Part of a small language model's weights: 6 heads of 64, rotary positions.
Each number is 128 + 24 x the weight over its row's rms, rounded and kept within 0 to 255. Layers, rows and columns count from 0. Numbers have three digits each. The size before them is the row's rms in percent of the matrix's.

# layer 15 attention output (transposed), 384x384, rms 0.0333, rows 181-191, columns 192-383
114:168114088120128168124160158113127143125148093108136111115102125147095128161179146104136164120129184161139119089099183129157137126135106121167106123135185133128108084179137117115123142116097139146121103135134114129089157156118166172103133098145108162099115140124152138108116135153126141094103147124150137087143134126072127175124152170139173123121136119125104138162103147122139114134096114144116118106098139101163110112152100156133168158199091151137135128116155104115115121128142136166095159102156125087146097127125156132139114093165132129146103144152148151104142131134138155117
113:107135115135119140117117109153139115139113159148114115103099143139141105100087159122134086158085089103148127103141120099140140124104107110124114124085150167157128138112153106135150121141110116144133134144128118131103143135090152133136124135106192077120180154120164119112123125134127128090159171141154091139121091135149130145120157104115126132112091147166114127098128124130110136122168137127141124146157128129120133086097100119131141084122120102144111160146134097143139180192127143183150134118102126158111178104162124110121162143127172132172131097147118115140113080152122115144
097:135140155141174132133067119125141119122118133097120112145126094104098135152135126103129120141146150112133121143132121091157134177144175158124156154086122116162123167140158141139109120094138140153153132104119138121117125130144136117122151172141122180133098097129132142113140125189167113121170130076105108131132136104155141120093134117107099138100128120106116104101115175135135141099097121132103127160109108119129107144128148146153156166099155091146124119093107114198114135131145141098115148129134082143104086127128082146094126144079110119075137107117113150168159127148141155131
120:102107125136145148131120102132128128180191142120155104112118160177153136181147147154142151112126105113093110136098133131140122087120114110110126126138090135181124115170137098132131141091105126091160116120160119130113155115083181118124159155121145180121109133106121119133154163142146120106114151139105153138094132126107124135108136139165136129117122151073155119107103133157125096102119133096134123127092124139093121151144130171169109144163114150148117165148145144101102070160154124102101151151110112123166116102086115161139130146121119099110102089162065135143129096124143091133
092:138111135128143110095120136125163118124141187130114106098130139134140166114132114138158171122135125070135129141119116138154106134131101137164108130103138103101147110130147101092137070114123143104090129118085141157186132130152089127133125193142154142085158145109130107140088152098107114115121120096103140110134144141125099168155158167184160130134177085129125146156138102116159188122114121166130083086169162134135147153145112108110107116131062137133129153092133122127169195126114106083086088152163150149107151102137149132167159133146178143149097137101111108124165104142137137140
104:144127142170140088091089102136129134201147149129132117152098127134186159136166132131087096107137062103117095146148118146176140144156102126145111175065159096137159112105116143137135115144144091145102142102127128137078155177133131099122121146141154151119133122091104108121128169120204141107124112120116135120114139131148153161146155078110100136109136122140138126145153114125136149115129119099076141168159147117106102135121106119114141114104109130135142136124152152143116108160123099138103160138120092158132150112180151131096117155118122096138125105149150124112114121153162145121
104:097140130141200156111138159125181147125112132090165122112063127139101147095137113080124131093153139099105111110150162138165139125131144158148101133147114110078116102151127107102149123118096129133131138098090139123134118169179136132113145130084142127137132199125102141129164137109119144138074105149123144130133144109165119124151161178123087137089135103114140118162114127136145132106127136164146140099168110162113129102166102120177096122102101176108150107148101135107131124088149111141129156129109184172141177138131113103165166128150104146161063108126092107106127140126125119109
106:105133129120153102154125133102108147155199139160139138154165131140142166139156091157087130108116131112097118135153126150146158127116144136103096171128146082148136138126103181134133128143099090101134096106165098150068123146134127146088111151129107190137097137125135123106102127117155122147119165070118090114124115138082119143107111071126139121134118169145136153141124120105158115135119100115123163113101177138101155132136140143153111118151115137151128164100172144122148090154114138107131121098105081111104119128135136130108084096130130104121107141128130103138110112155174132118
095:088127124171134110096125115101092173140160081163150150108144137116129123141106171105113108109146130121098141107087130115107111129155192146093111078193121173168172176102149136139121157154149149129142148131127120131134175124133083154153133153105107131148103137116125133134108125122132113106127152139157151073139146085113164126139093141145154160161123131138126097107122098106105159123077165094154161123100135101145124113157115114131174148155100138114125116087139085114155135120104145110114168140148141148126102139163143116134080084194120112121150115110094173141172167125151135087
111:121121143135066125123154136143115106091169131130123096136152116156152106150185129135120160133110118121097163084174112112111163113126121102119123104138103194128122124170217111125107132103169153128153132126137141109176126098157137113085134125176135146120107151115132102127125144166133130121157145106118114138140116169106083133114144137120166162156145096103146108099122139102109129142083148129126132155126110098123125179164107156120136162142098146138104158125151138152117148135163122124119133091126093140134086138161085173110142177135111138152126100180089167128125122136098149118
105:141124150115149165157110139116136139166106137173105087135086128112097133106093132113139114126108195067155101180101144122121141128114088135112132142135149124112109118111129102142128140163155122126155144110098173156135092133130179092119124167165146154113081128154115100116143115150139115100160134103099100099138125117131146109122104165087112132147118123100110135098111141140125127139135130128104173114159130110115145100130139103152130144136166153183158150128129129139129163166139121160133139159107116084076169104170069147144129152163156113136139131139075147158108133095115150129
# layer 15 attention value, 384x384, rms 0.032, rows 182-191, columns 192-383
109:140100122109118119101084143134117124110089131119132157105124163137137114124090135121155106146065105100149161082131125129120149102153130119161107125112141156116150116118112112153151142120113171122144148161129099116122116150115196134112127146120160060109131141084169116108111127125059096098151161121169129107136126114131148119111126124120091164102132167146147140118111118094136149125125143083129115130154084106124114098108076106143109147144131109160116149119159091107102148170116121163145143098125099132118159102142076154139148133133135160133119135152166112131107072151116109157
098:148151166129164166153118109155188158134125162133114112156148119100153138149127105097135143123154110128104136156129133100167154113094122167106098148110124142133148141143149137119140110144140151121095127147137132184146127128143137112130113140151110157084111117082083116099186133145150147093156127067111119155170114130113121096101149140127136116169134150135077132118149107144140090124105109088176109190115104105117106145074101126111122117128138129169114116106103082162126154121137120122110099140087154126107154155084132161096143124126144114141101146141121135161104116131132133105
115:100133130168132151138138109135140122150169117122140135128127152197135156163156149119100128128110108117107136127089160104143130091129082145111165138152149114154156136181148132111105110116128121131135121116150100137117154128080155146118105177126171177112050150101120136150164128090180107109119169177098142166116113111097119107115112161159148141126139127130159088098133133137121126133132130098136130103097093112120116148110116154152133170131085136119136130119153162117089070156159115115110136159160111149149098141098113155145133122150106129122105057135082130111146107132110132153
092:126137111128167115127102143156106102118134138072150137086124167089147128138136110145131139098137069111107146068127157123139113106155118126127140147120137090102114096107137137140109113133133099106138138102126084125137141163132124131114119142104181122128107135136119119178118168115079141121133118160161146075113113134123127163118142151118140166090106113149160110155104088122146082159129141149141143119119161116118118147124137092110125165166100121126139168125123127136154058115163159137144153129141144161108169109129105106137109128102101140130168117119134123072120144092131101136
110:122129112181150115111141153145110105147138124144147137174116130117197148156138130124073113114147089144150123153121118124168115157130126120127123169134127142117129121069155144137145156163116093140097130090135125117065120143152137137138079157123177147132158105094110139115141136114153140120137143136134125147101112117144122155124118108098135110106143114054114147141103127088170166122138143103125120154140141081136144154106089136126091112099110116175141131143149126117165091156107136122122133112117123164117119121164100168102082141123089141140124155143107151152106152135142139151
099:107153137084154133114116076154179092127138173126161091110084143116126157134143090116124129147140117138126134077094162114157132129175145121097120099132149114101088101166077118149120091134087137104113141115123093097102126152176128099122132121141124166173168142141143144170173130111138168125090102154149153131121129142167071133138132159157097157104117123095111105161116109120124122100133095170113123132148140115134120126173106133177077140114138145081115126156104129108139069096166130145094169125102166141133140151123149126144129095154108169152101138132077115113130110112119134134
105:120116127150179099150154178121138121135163124129138155178137124139162175129143172123079117122143159113150105134137089110174128148113122138125143186136138119123132141136139193135123190143116107144128117078136107123126161147129155136137131198131110154089141127097121161096137152098163074125119161144098099113091095097113163115111120089088152114127122129137172149176090129110153096124128117124148148150112123094160119135100107143116124146130111119159128135114114165121141109148100145108150096099130136110093141166133138149108092146131095107130169157124112124123138146131167096113
097:098180134144088089153124123157131127166098116138151119119160145091123083127161152111081151119176098143124100095123096115118089136102149096071117105154082156122162145114168126122111131156150122113133069110156135134124140131100103126165113127135130151157124130092099131134145101100134127113128121134145178144139102094118148125116105129175146149174140110161139110118123099092114163152136161124154157089138126122146115112160146141109191124094121133116139152156142128117183118122114123148137107138141135089145122129127171107102134110164088128125106110172095104131160116136158119126
110:139113146129055132139141135133104133124135126128108135143120112138126112162166141137135135112128084093154155105119111102088148105152130079143091117137140158112148123172206106131130129112166156134157142145129167153177129072153126159139141144144161135118074142112126100108097113137153148130155153138120132107139110175115067142103150099113190171146136111130160132147105169104147103144090125150126189148118088176146142158146159142123150147131134160164103136153130159135103124151172133109095135119106098166175125134115143156133161096106111128104123100157122145161131139124093112109
107:116130132140145156120115133144146151129101141161158106179077132092122120163123111115161170153129195101160122172151169138101106067116122104136114118152126103143135136107113071128110139173123098103127137115135147136145104107114169120101097171136130153122095137106070113136168108109126104114155164092100124107112113119128125078140090149120118109151114129131128138111112131146142105110114083091127116107161123119096156132154128092172107151164173110179138107123121136141148132141127120114129164142081159091104159110131086205126157142108187149139125162134114134135094128118122165110
# layer 15 attention query, 384x384, rms 0.0383, rows 192-217, columns 192-383
120:139153137144145179164115142160120121091124112136134103105164092089116136157136122112112145108155145130095118161111106141164103135122136140167125157117145157148123127153166098159130110093131149165100132134101137129163129116121142153122127119118138093157190123081136098163189135111166106151123095103136145184118140090131087124150111117115105126086098115153169136117064131175117104115135130148110085147111148136108103094089095091144113141148159137118126118150138169162115143144144174136138098135085092130148111132138106091113084104134093065123132160115107126124144153092141153144
098:146149084080122113112134110129146144127113115155134154132064160170112159109136183146167156130140119162131100145174158122108141141099121092095122111124080110097154146118122152068142136146135154103151150126201132135119131118164118113138118096129129124132090107155160119114101112122165113129105117103188135076115100121123136114116134087114128104137100107151113143129141126138158144123125116117120127087115113134112162127122169179142127115153094130141127115116092160105143129154131125136095135081149128129146161135149128123172116109141134145098112123129094112116118124137150151131
103:140106061108139095108142130107106165170122143146150171112108123150152134102111150157135109148107122108137117118130144120098125147095143098096149088167086116135145126103087125110153177108081137111164114101172123133096120177142118094135139094152115113106109137170115127104117152091142142094114161085137150092111114146071136122114129118116120127157150077112106101122151122104184119151088117130142176056155124155139135135185133188078095136107093099126131114104102122100133133119140093137155141106133140135132146130116113108126121151138148183095133077098112114122120113138123093159
099:198141113143127137131136093130177155150121118131128110126135127161091153093157185128149147087152151142124081144128131128162119149101127123095131107112119138095114135121099141119104149145137137106142130104130141146122109109137088136158112084133147097131073116130145119111130129097133157097102110124144152138131107122147096087131132120115130112122110137158136151115174139137169132078128197110104116083117157150109153138129133103136142081147141127115153158121079133138132123134158155158047118137148127139117142147148114129143117106104120144142115132106122138129134134117167151123
098:193179112144103142157139096160173147144136105124125125115142127158102158068163150097125176089137129117126108176126152137147113133134142153126105120093118160158101111122100122178109145109116111115136150115137118114122134076165084114151110120106155150112134120136176128108121135098137156066111108115124189139147141117121122106115132126108146115085069123138126143134140133130155125063124137108095112129097113152104122122132163134101171077125166126121136118130117132119128128116119159175090136132138156154156130131148137122122151103144115145141159134097086107119118125101150130101
101:082104156132127150122100145116091094093123122108099117107126113091172096177105090133095103173123133149146156113122110092109130097160128142132145143144146119124165150112132141091139119127128143134096134135103145168124135147127183143132155151124085113129149159133088150150110127130127127166181127139127060095124139130149161143128132143142095130136152120073178118116107114136104112162143074141138131162135130088138106146116053153096110155125105121130119127153138132135115145122150089061195126129127139096114132131085128114125108152151163099153116127160163150115152129145092121149
089:109078154137148144097121103102108120118124148130077123139118143142139096163127132118130153150126125146168120099161138088150118101078106100135155114182109118127112129123143151101171129119120152128153164101159120154112129145097166113119135158133102124136111134124101139157108099163126108120156111122121109097097131124120099185152115122164141153114161108136158123114103141118117119161115157164188131076119163097102135161091120158134097200106096071147134120107128128148126143114156094130142135101135152078096142091079119123167104128127158097078110139157156122130151081137083135137
099:155142107110110084130164114124132161156111142140137123141140119133097168069136146130145134102107142139107129136149180141113133134128122171103069106100078125136139113140096124137105139122138136124162127092122141083148079111113124136105086129141157148150123124106152109092153145120139144080090134131118201143118133084133124085130091092134152141136147138145094166129144100125121112083144184110111121083128146156113131115118184128137091103157129117137122095128097136107093089151119132187086152113162129140156152144140133157163134112113086130125136095126126127131107115125173142101
097:126125129157134149136148171137169095139146106104123136164123116139134185136158094103125134105150111146112100149120112148145140145151164116063118135094141061123068135122093134144103110176126105162135152158114129128136172145144115148154117100123131143158125125139129131117104105114151141186134133127160097125177150098164103107132176128143100097171122125117128173092127123149138162098148154143121107157093111155107155111123126111125129112135161158132109143090110135152108147124144155114112103138127132153154141133178084106137148081127117109142107128122148132134143143106151179105
093:135105154129141100132124115105117126140130135128120122094165122130117115111126137101133082114137131120142129112150131093129097108091109058147149135152137147131145119159139099112156135096132101105094149069175147118112129121149145132110159125139118092124163140114111145164144117148141124092158109130099129097098119155135130160118112107109125155070140124132129089118085161102123118143029155116169146085140130084122141098131158144149111155101094110128151150133122080137159113134127114157138133135147085123092138092100136114136113175111150129108113113120149106148143084148112095159
095:109052161135161156127126110139088149130107118131123101132111120101179113174105114135095118139080114162149098142121105121116140126117113145125125143167117121122164145121165118119147072122108106115118116116134141135139130132098177123123136164075103139131110133119110124160127106163101108150141131138080116097144140121123151169140130144119100137148143103091121102113094138123111145160148138167113091102133135120168132148114126130146119148069119116166175146164157119140148131136118117111178125151089124106107105130145149131122092126158104153127108143172158163139138118134111113135
108:130114148114144077117100108144121161107083164152163165084119120123155157121119153109118131121134116141116100144158096118144104120130159130144132148114124117153150141141139129123151136122076115137127087074167090147108135153118139134142150163094092136106154115161096103142117108101059111104120129134105146119133112171087136132164172152165152112168126103129093072117126125149132173135130121110141112137161113113092141140111114181089141132143122119164132123148131135148168118157126153118113141174125124127071126108157146146105129119173118139135089147130138140116129113120100081127
100:092119140115118111129121116097101125135144133123148085123206116125096109119103121125078150101132160140122155162137099123147128163103114081160139133126167137128146122162154127116124108091143165122104137056120145081160148135128146112136143098123166126124147130091147151170144092153142167130127169185154156104116140088106121158121099137105126174090115123127152141096095152108144133133059111147118157076156130116157129107132144118172096113109158121143145121104133100121158110135176152133130123082124101087107114134114127108113156131111142102112159140123129127130125106130130076095
107:100130139146095101171142127092115116115123156134115142083103135136153112153097104145153144144124126116152162068132174131135146131104142117137154136160117125110130111125138110129149112092130112091120129109137142147120103124126066124145152111115148114112114152132091197146136121102113103134143112114136085069119135101108134142129102098164151120086135130149109104099109072090107116136088126130158137096111119109128123077086149173156137157133112108124132140146123087154163096098110155124121117100144102123113141087145105135124108081110130142110105156113151125167136116153084104146
101:137112169088149092127137102129150196138105151160127108122149110130111142114148165130156105141112127125072164085140214118132120112157143114172140141142135109148147143129106129121149179126129149085102115142121126195128158128145115072132132162148135152154135146136134164124109131111174164130151099156157135087112167108100163171120156125138112169154145126135134152085155114127157062129091140194129098157143133125141067133109155152153107125160114132145103128155090123095141129138124148121125152142137143129138177131145136159151150134137139109111154125125090118126158102141142103092
114:138101141148128088118109148092131146125103152140154121087118146146165154130169128096139133078138157153107160112133110158088086109133100123157093122118075138105168118120149080116107118136117148165118126144140194140121143129112138113115087135101120065153145123127100142156190090136152134142154122129154149136106159080102141137128090154079150117075124113131112123154078125103131131113130116103113137095169115126136153131133141135161152125152117161118118118095123150105164171146149102113154109122086127153161139133131125118138137148144178119088183114142127102145096107182150098125
116:122100139111115103107123147158130160113138140170142145140158140091124119109132121125155127134071084171126113154105097156151131117169139115130115135161139127141134085165087150129111079141133136132102098120117153139098142096127198088139135186132073140148117128142117106151174131110156134145144099072101146104106118149106138174150112161104120130132136135105120127131134130120127175146116146147151109140165154152165076127114149141161104184107124167152122141151193132127124131142118069117151150115103141121113155137138138126131171167110113179122120127089106119100117134122120147146
113:129135159163109112098119113131167114162136145135122082133183085156151105089124135085124115123110150138146156163169111124113118126105124125198125112116116183143128148128108114134130142139131147121100129120102138173169135131106115155139169130135154123088116111120166170105153121113149137146171102124172134146092143088155109143134125132134094136113105114109141148114139162132119120088070146098167145134142148120156107122115113152117122101154155116094133136116066153118104083128142161116124131114132113104126100136118147107154170139136111098135166111162094128161155124097154148149
112:140119107099133094140124102143105116118129101142150143093128152124155120143128171147141155137156121099094155148159158079149121110122153122126145142147097108127151108117102125117118121090124125124060083108113146177104112172149100126122085145131073132119134191132124118140102109136112094147128113095171106122160134129094130172104146122110139116136055112070124133140114119118127120198142095133134121121135152127124133139116123138107145138149120107149110104169114144119121151139098109131097133175106138161111149136124146165083132122161101128135125140091134146108131132142128124116
102:147129126156139143165116126114137115135123132114161149181138184107140166135145112182141134137098107102113131104129117111118128127113105119144140158129139143131192100166136144146135125125154133132140134131168145096123117133088123152116137130178074163146145117160124162122114119118107133141086155140167113159103129138155104161089096147102112153129157148126130127159133119136106082125106088113183176119120096128138112155108164116139096124119129143102127119121111132129161137140127111132094160129144134126144155077138095096075091163162151172123096126077146132127143105162068123161
120:097140135153162111105114100126076171132138114093119104095127153106130096101106145143076139095132165141120112111143165138120150140112148131122142117138133192101096127093165093118136128151129147153093120134135117165159124168121132140140118089152134126135160135126130144180146112148136110138117094086130124125130121094124097171169139115150145142080103102162141138127106138097111075118093087138116173123136110085098135123133119137143101145119143106120111125121117157128104131149143130134130096128160118141110150145160113096108098152175140084162163085119109130129120120172187090138
110:110124119150133126098171137146121118134113139132108136143118166109142131125086081138110118115132139120133117125107128180142172120120107140142129149103138153153134135110172099103203112108127112174155095128183144135146081122091127118146136106138074168147110106128124113127090167141113160165126161128132140142154091142124125154153158164137101095128168136152133131158128121107090081148089133173171108132175100111131115148092155115115114093092119146086101147062100136162154137156128138120147124140149131134093148138159131132089084157135073125122138087115125077139123118164101151162
115:137098122117141147109065177099116109116140081112136136144118101126114065127119097107125173167113144115139181126080112137144132158117099129143157130116172142123151148157100164133162157136118171142182127112141095117124086122126125088116166095146144149119119119131156169107077153114195130128111130121132151139098165130141110171114114144112096096138132144117163149115141129079142078150109161146118108086151134125140074145133100132142078165136135104102116134101138141128126130145166065122133149140145178127117128124103124124104124202117121133088116164096157142129148157131105165164
114:172115106096138129090173124158098077131123131133151159142109129134071127139134101170137087156132118159148102113135176157132141104143150133146118111155130142154109161094157114104144174130167133145164130167118110146164131088131130088173141120109134132133120109125161105106082180119135133137154131135097088120136146113122166098142131110121124098146134104131132144119122159092145104146131163140198116091148124129128087166136127114176131127149087151108113139095109171136108104131129129108142156111156138163072121131097135129126127152146086090142110130181136149134153098147153155134
100:120110148118091164099124123088112144137146178131114165101150132156142153098115140104078102125117130128129110085182154141095135088136118111138124158100137086125095183137096147119167127124117115076087138124102149154101193123133128145130146097159112134117136146137156073146113127147125123168136121152141117133152116138151158121104123149147097100154148116126173139124114151147159155158123112086131112101077122075132158098127168105163135132146113128102168176160112111185130121112136128173067109132142151130159124117094152138101110122126091121147137128135107125123184102125144122101
110:100152099097092115140150135122105118132080118130148163100149138166150049140129129099107144114151140133131130111125111119112139163126109120120123130129161142121122131111130114086152114089072147138109107109109133111092113137092115131147123115139089156107133117121105120121129120141091189123180100176148132136138101122116104147107164149108106069128091094123140134114112155105103075205129107129193130103136138154139166125127128107120168137149139086119076142121150178151170112125128109136119146108148165158105125137109110139136107125099115111093137130128123138129143127135150157114
# layer 15 attention key, 384x384, rms 0.0364, rows 192-217, columns 192-383
104:144137116116121113123149098132143110142174100144086122150117118130106139209124104133132153154080106130137127140127130134109128104099107118157105084147084155183138116123167133154149114119166143133118146132100136098095110132121158120115122096088162139094125108089085138136109104198164096136179086118186143125153150130098130162099121105175091151113177114097120146098124088143104095126116144159130106128151128169199117108133173140132126153145131091139135148133116160105126115091088119138139120144101134084117146163130131099144112142127120126112123139189146153142134142152135129102
094:137118106098125128111095169123096154159107164121137124084145112150154145106114178118127133120186130100111115106086074185139090130129142132096154126127133121120082188138135100142146165150084094158151129135129102161106158142095121152163134107099135114162108131171182139144131123082100136147096108115116140189121122138103127109156108103120125143140120133111119118133150119110139136131119096078113136120117112075127089140103095140103110164142182148089144134095128080146147131132183099161176128139140096132151161134142124103120119108132129082119129125097108104106093127119141125138
094:105135098132081150138095192115128105124116148091161148108110102156114111103101179142117124149149186120114102136150122145140091113148150150099160151131191099111114103106135124128127119155126101138138151157158135150153120113142114127131125150124114076135118139157163119123089154110128162122117137162119114156111089145152129069122164137095151101131098155115148167140149186139114146101151103125134125119085128091105163151114109137122118118133162126096154144135124103136149124121199166145088138119122136130113110160108113121088159071142130118156106132112126096089100128093160151130
088:108098074126116141125109129153083160138132146150124135068104136130141129119107170135143105138201140091101133132137093189137110117146133122126142143102114084103101171089165155173160165136103141180168172156161122110143141133162128109163134100104124113154126130153107091125097152137121112160098097127137156129148145164120197149143136113127129135154125108135136146140118136110135143146102129151139114115119116128112116149112087139144112134151164137112149155114132093116122144149186158172147146126121124128093134138105131143080118097131111092117161147116101099127100124103155100133
091:106140102159145140105072161129126168142109164141126148098124159145115114150138159141125111162188158100104093123116149149147098115156118120101187148118144131125084142068133148129107155134095080156141153157140074098153124117156117113145098095110096099116117100118150085127109152156084119192143107143118179122105121129119171120143140153133142129151118127136145127100144140125137164115118135136137116123106151112109151143116118129143110124108176146102121144086106106118116145150197114140139138137113129123143138186130124125067088095163085103113136132139108142132076148088133138138
083:117142147119113086137153128139163117137119086073141123171137080122115147132088074114144132124114086139128145128138128079118153095136120120131080117135116110129155083118105081115128122088142192117138123114110165137089134131106142146099146107124129127129146158148112120142092092110118134052151134143137089131157158121126093145113129119152123154128148127121121131140107136124094110143107099149127122105144119123128115126170141153115149145164100113156150096150156155118141098114104157092123166121145130099093109087112145114164143137089166141137105107129180137129131104143127102128
086:139106154105139111138130093121144133114137098115143119172141114100157163109092090136151141090081060171146153142102141085095169119136130133132096126103117113134157106159114125135129094108157133097111129112113180129116120112114117147124151113119190136111145148138144137121138112107125102085119134109079105122167092117133107133084128115137123143177110147113145149131140121149126140094111103138145144143154113139158087147176117140098138094120091085154139118115115154104117151156064103097134134148124136120126098095083101114177146130090131147147096142133171140147135118163107101119
081:160151134164121148120135118138151122127095164186121120092149172096112114141134129111120147131177147093108106165102076075167121143149128162124138107116128170141133150137116153109095136159146121167158151172152151076143150119124120154169171161140128097135095124138105140112135153092132091140120088130120125078134131132169093147134161146129115126160146106137105126132147127133132137162154099155132124122113150080097145126161135106104095147146122113096101163135097087134126176154159147152082102095136132126146120140171154130101129145156088096119134122096050138143108131121126112162
089:085177095138121129102129170134134090103101135105151111121110161149138139143105133133153109111171098106080085146116100131134087140137133124129162151120144140090075171124114142118107155183115129164142121140134119147125139139120088100155127082150150122143095139170106135141118085157128107118100121128121137127111147132109162103131133113100165093181134113155164151119147114134191112137106166122151101135126119163131149143122132102143098124142135155149144122083094096122106122143138160156074171120154149140134107133134116158123094171144120111171142166132099147160143156122169155135
097:130111170160148131149180103118131119112132088142119135161115127168137101113109077132146141152079180155152146113105157112091154106109143144113145138152105091167178129143112116137143113081139147092129145116140164145120113166155144141122113142173157163093120144114108113113150139126163151113150136151113115114158149158128108139097127117145100123124115145095126109171111087114113118096157097100115147126153110128154057128159101156139110137090072146153133155152155149081150135082117104112151143139129103094117136083082117133173183140107137167144149117125098118145153089129099117187
083:115124113113131113152114065080102141105150136130123106114160114122197086156144120135134077133109209139137138133150139097141158126136132140115135118174109153158147105142136144133156110109149140098105133094175135148096102162119142126080115180115133131108093157107135129130132138127125157093154128171107096096153109173096148145131103164129132152092121100076121123117113118071095140123117107144146170143148102112115117091127131159060131130140104150147114154150117165119147143122099114110161134095136110094128162091122148120104136121139133117143095108103104153160180086133104121119
096:108130149087143113134085127113100163123122146130139121095126158086152136131144113183125143171155138078147125126120134126117109130131120127130197161168109099124127146148173173133162127138071077097118140129153130103116109133122163101137121118079112125110120130132127122115069071112173138139156177171148143150092166069119164126123114168132153139092089118132122097121144157140159180123132121109111131132126117100169114143109148101132084145116107116132161194108138172177168177117145132123092095114098141130108116134151124065080106136145109135112109133095164134114151098121148135107
121:102151135178071105122188105105141135107097168134113148109103135146195129128083132171127114128092130153134154134115112126089106136144145122131070119146113114151129099113122123140130135134143120139077090155108124118108167133140124110114072172143120095181134158116096102139167134125115109084203107098150122127113120120072152155162139106153123108097118129136105116158133128130093150138114105119145128122127110112123141133131100193115181139175150100141114124130130095087104149116115114092159132122124107128115129126159106145157121057127138107131130131126121149120109107106136129119
110:106103117104126131163133136096128075111151137132132115143115112141131135139116127159136144138128138161162126137097167076113190115074146158131119142169144127157135141137158139125120105117173155124131136091131126120111088120122140130116117120141131137139149138143120180163131123155146131082097138162120122118135125106144089155078089142093127136111135185117170106144108093140108135123096100111150114159173111122127098099153123120109148086105156126151113109123160113087158121149114139120151152071126109100157146147151142091134149205124161140120109111106118120120145129148080122161
125:140124135103139096160125152123156148125160091156099089131165111147152139129128123125165148132112106130109157117106176096162154122131149160122163134138116100168130112145130135140146093079121135115104107138094132136087117134080144116152155135125145166145099145152157149080115085110159122097139138179101136138151106106127147148097120120113141179140100151121161152077146123155097118149106191129143100144162132114178113126149141098147087129097136105138153131128139172114135120070126129104159114103107123106092175089120164119152227156092139107116119113123160129119153120120127115109
109:140152183117157135134117143124130133115141137151151177085103153109161110124163151130141133122123125147104122126153065107137112130136085108133125132140111143138130075095133091089133153134115133164132096186115172119119121143108157121150138154174108151134106159124101133112130104105112152145106118117122117132118083124115124147165115115139129130133120145156133131134086152123129085121170127165118112109090105109125131131127109107107166143102057121070098109121140177090119137144111126151119130097133115191121138148139125162157117140143144085139103105112097157171104108155142144114
117:130117158124151098128179151152100161123086149121123147119133162123154121125102131118138116149131116154101096132087097155152111131180118147117127140139107103119103093146105115177128129134098125110128131133163143155076182075155136101128139131116092156149118142134082089125118154130135098128157109136119122106122121147084170122189134126130138167135154115123105126113137139137130136144121130156128165132144103131160126152125114151213133168133131169108118168124154099146117153125145076133105139158125127108088179095142119145119183083082102118148121133095113082140151075091192115124
117:108155095139114087137066106119119094148138142081102099168135068145126129110116112087124111136114129122138117128151149126158149159119139129133138143129106120131161147124116087128133098134119116120131110123122118125166138146106189173144162144102135139107100146125143191125146099132149149115136098119136122130160091088151160133130122111149137179139129164080150118097141147102132063130077159115092099117148135137144156111156141162134129120139122134088102106120104135106113116130117123092177155092127116108091091108143138150167154163118132126119121089138142144147154108122152123108
104:196101116124132145133125140116124142115163125181155155126121126148147086126120177154170145108102136132122161143111143086109099154127109131170135116152118138121138126134127114143146128126111104122098078102117092143119114172115140133113090137123087128111135162127119103123107114145119112135144132127138099115113142146116138148111159144132142124131113080135158146101091112143092192201142141135151127156124125093121115138115075126084106151152139137087119146155125125137121149111147120100097113160113155139059194184114118117085146103143134107145120148086143111103151158112120146123
110:124132115110138152164142118146149152118117118097103162144116145117101145150111204131160142153117132140131122127129145102129113107064109107122145137140148154144126125159162164172132091129138143148137139154185095165095117124141097115107127131172108128109164102147117100131116097121144145164082112145112100138089142162137149124122100147134095153142155079127131144134155142115145118060131114160177120126084059160138134136087141138118078143106117149151129160098155120149189135158142125114104137140186098117115135122149141097091112152131119141171117144082121117148158124135127150188
125:157145151107120097104101128135117096116137144119143140143077142141122116103122133180147105130117151126133133115109154192114114178101126104145129124129125149100116111075122085110109147147139102172116131140132130139191105111089133120163105143134117107126150152124138157169129092167118117132120154116122144140108154096114099147147108172124185100109105146179159125122147162098112125141112149115137110126170093115120112158109148121128121121136128125122129112100093145141099135179136111119115105150134165148081143148129116097131119151191150131145141112112123121129138134133099147104
113:103099097104135133121157175117116116113134124110137115112122136123108143168087128167123132124140121146114093148122147133141105109145106163130157162142117122123135139149145115146157178136117148163137122139169126142154073093130081097131115107150104169155106083136127147130128131142135138112111164134117106124118147089110128126131169151167130138107174120164139121109148122114102123154101112206097168078132098077154130135112124156150087112169142128114180092084123099117159111147093119139152117127130118146114129172155142116130084123145092111140172144164109134122135140138131141160
109:112110121097174125127147137109103128121124092097144094168147120157100115116116116084121153141120145149117093131099097124137159141111115124098135129113121152165114151193143149134178117128159121152161118087132115124142062129137107108151157076131151206138116108112143125111089096147166131086121140160138141167102145084137125088152083107100106170149163147123150121089139144124124088139076141177141129086124137121119091133115152119144071137104162168119167131101143148132146098129125123111144141107132118074123132120152126091137156144065091133144135130123125099143158110147115136118
112:163108119114142117096148128158115116165117103167126105045140105148097110099135075151138126115122101120133114113091133140164155095132124140179132120126077098152131121098148135137116152137158150140108143145133113146130095100106126148156152080098183108146121092137097125109112167101121143123152132184116103124160118110136134140157122117130137139131133123122162118085095141094131147149134117182141123102138107078169105114156145109173115077152136159129135136160105148130138098134090135102133114162137120136114089141153137092087103128138102091162119119175094120101110135174135104133
102:116101104089127113115108154097140131140166160094080147111118095207133134122144145110106150086102121089101081128178125157149142112132136131098126126140118089177116144111097118144134116160140133114138125124148116183108137149099172162141136137136153131147132136138157129133077084152132128132107113123103124142132077162151123146078121167137150118177111080125167105129160097109165152160171140128104126080083107100129126102141140140176143124127120154164125109128141142157126118113106132126122135124116119120106113121123113082138121179107125128146144123149131169135114129140146144108
111:105106112112138114118143109128129124113105117157180143105121140198154095136104132146109124086081124132116099112130110091107154110136123108105144101168145154121133104144101087108149168142132134146178103138082107120126085146083113123132118149140118160114124130116139123143133137138116134119179155125153108158145113077132129130081152103092114115146135111165124091096111131098127088182107134136186115125087156111092149123118177146126127094146140091146085093113145131139158102118109135144131151112157129119119135167147113090132082091080101145132173141093110169133128135140149135135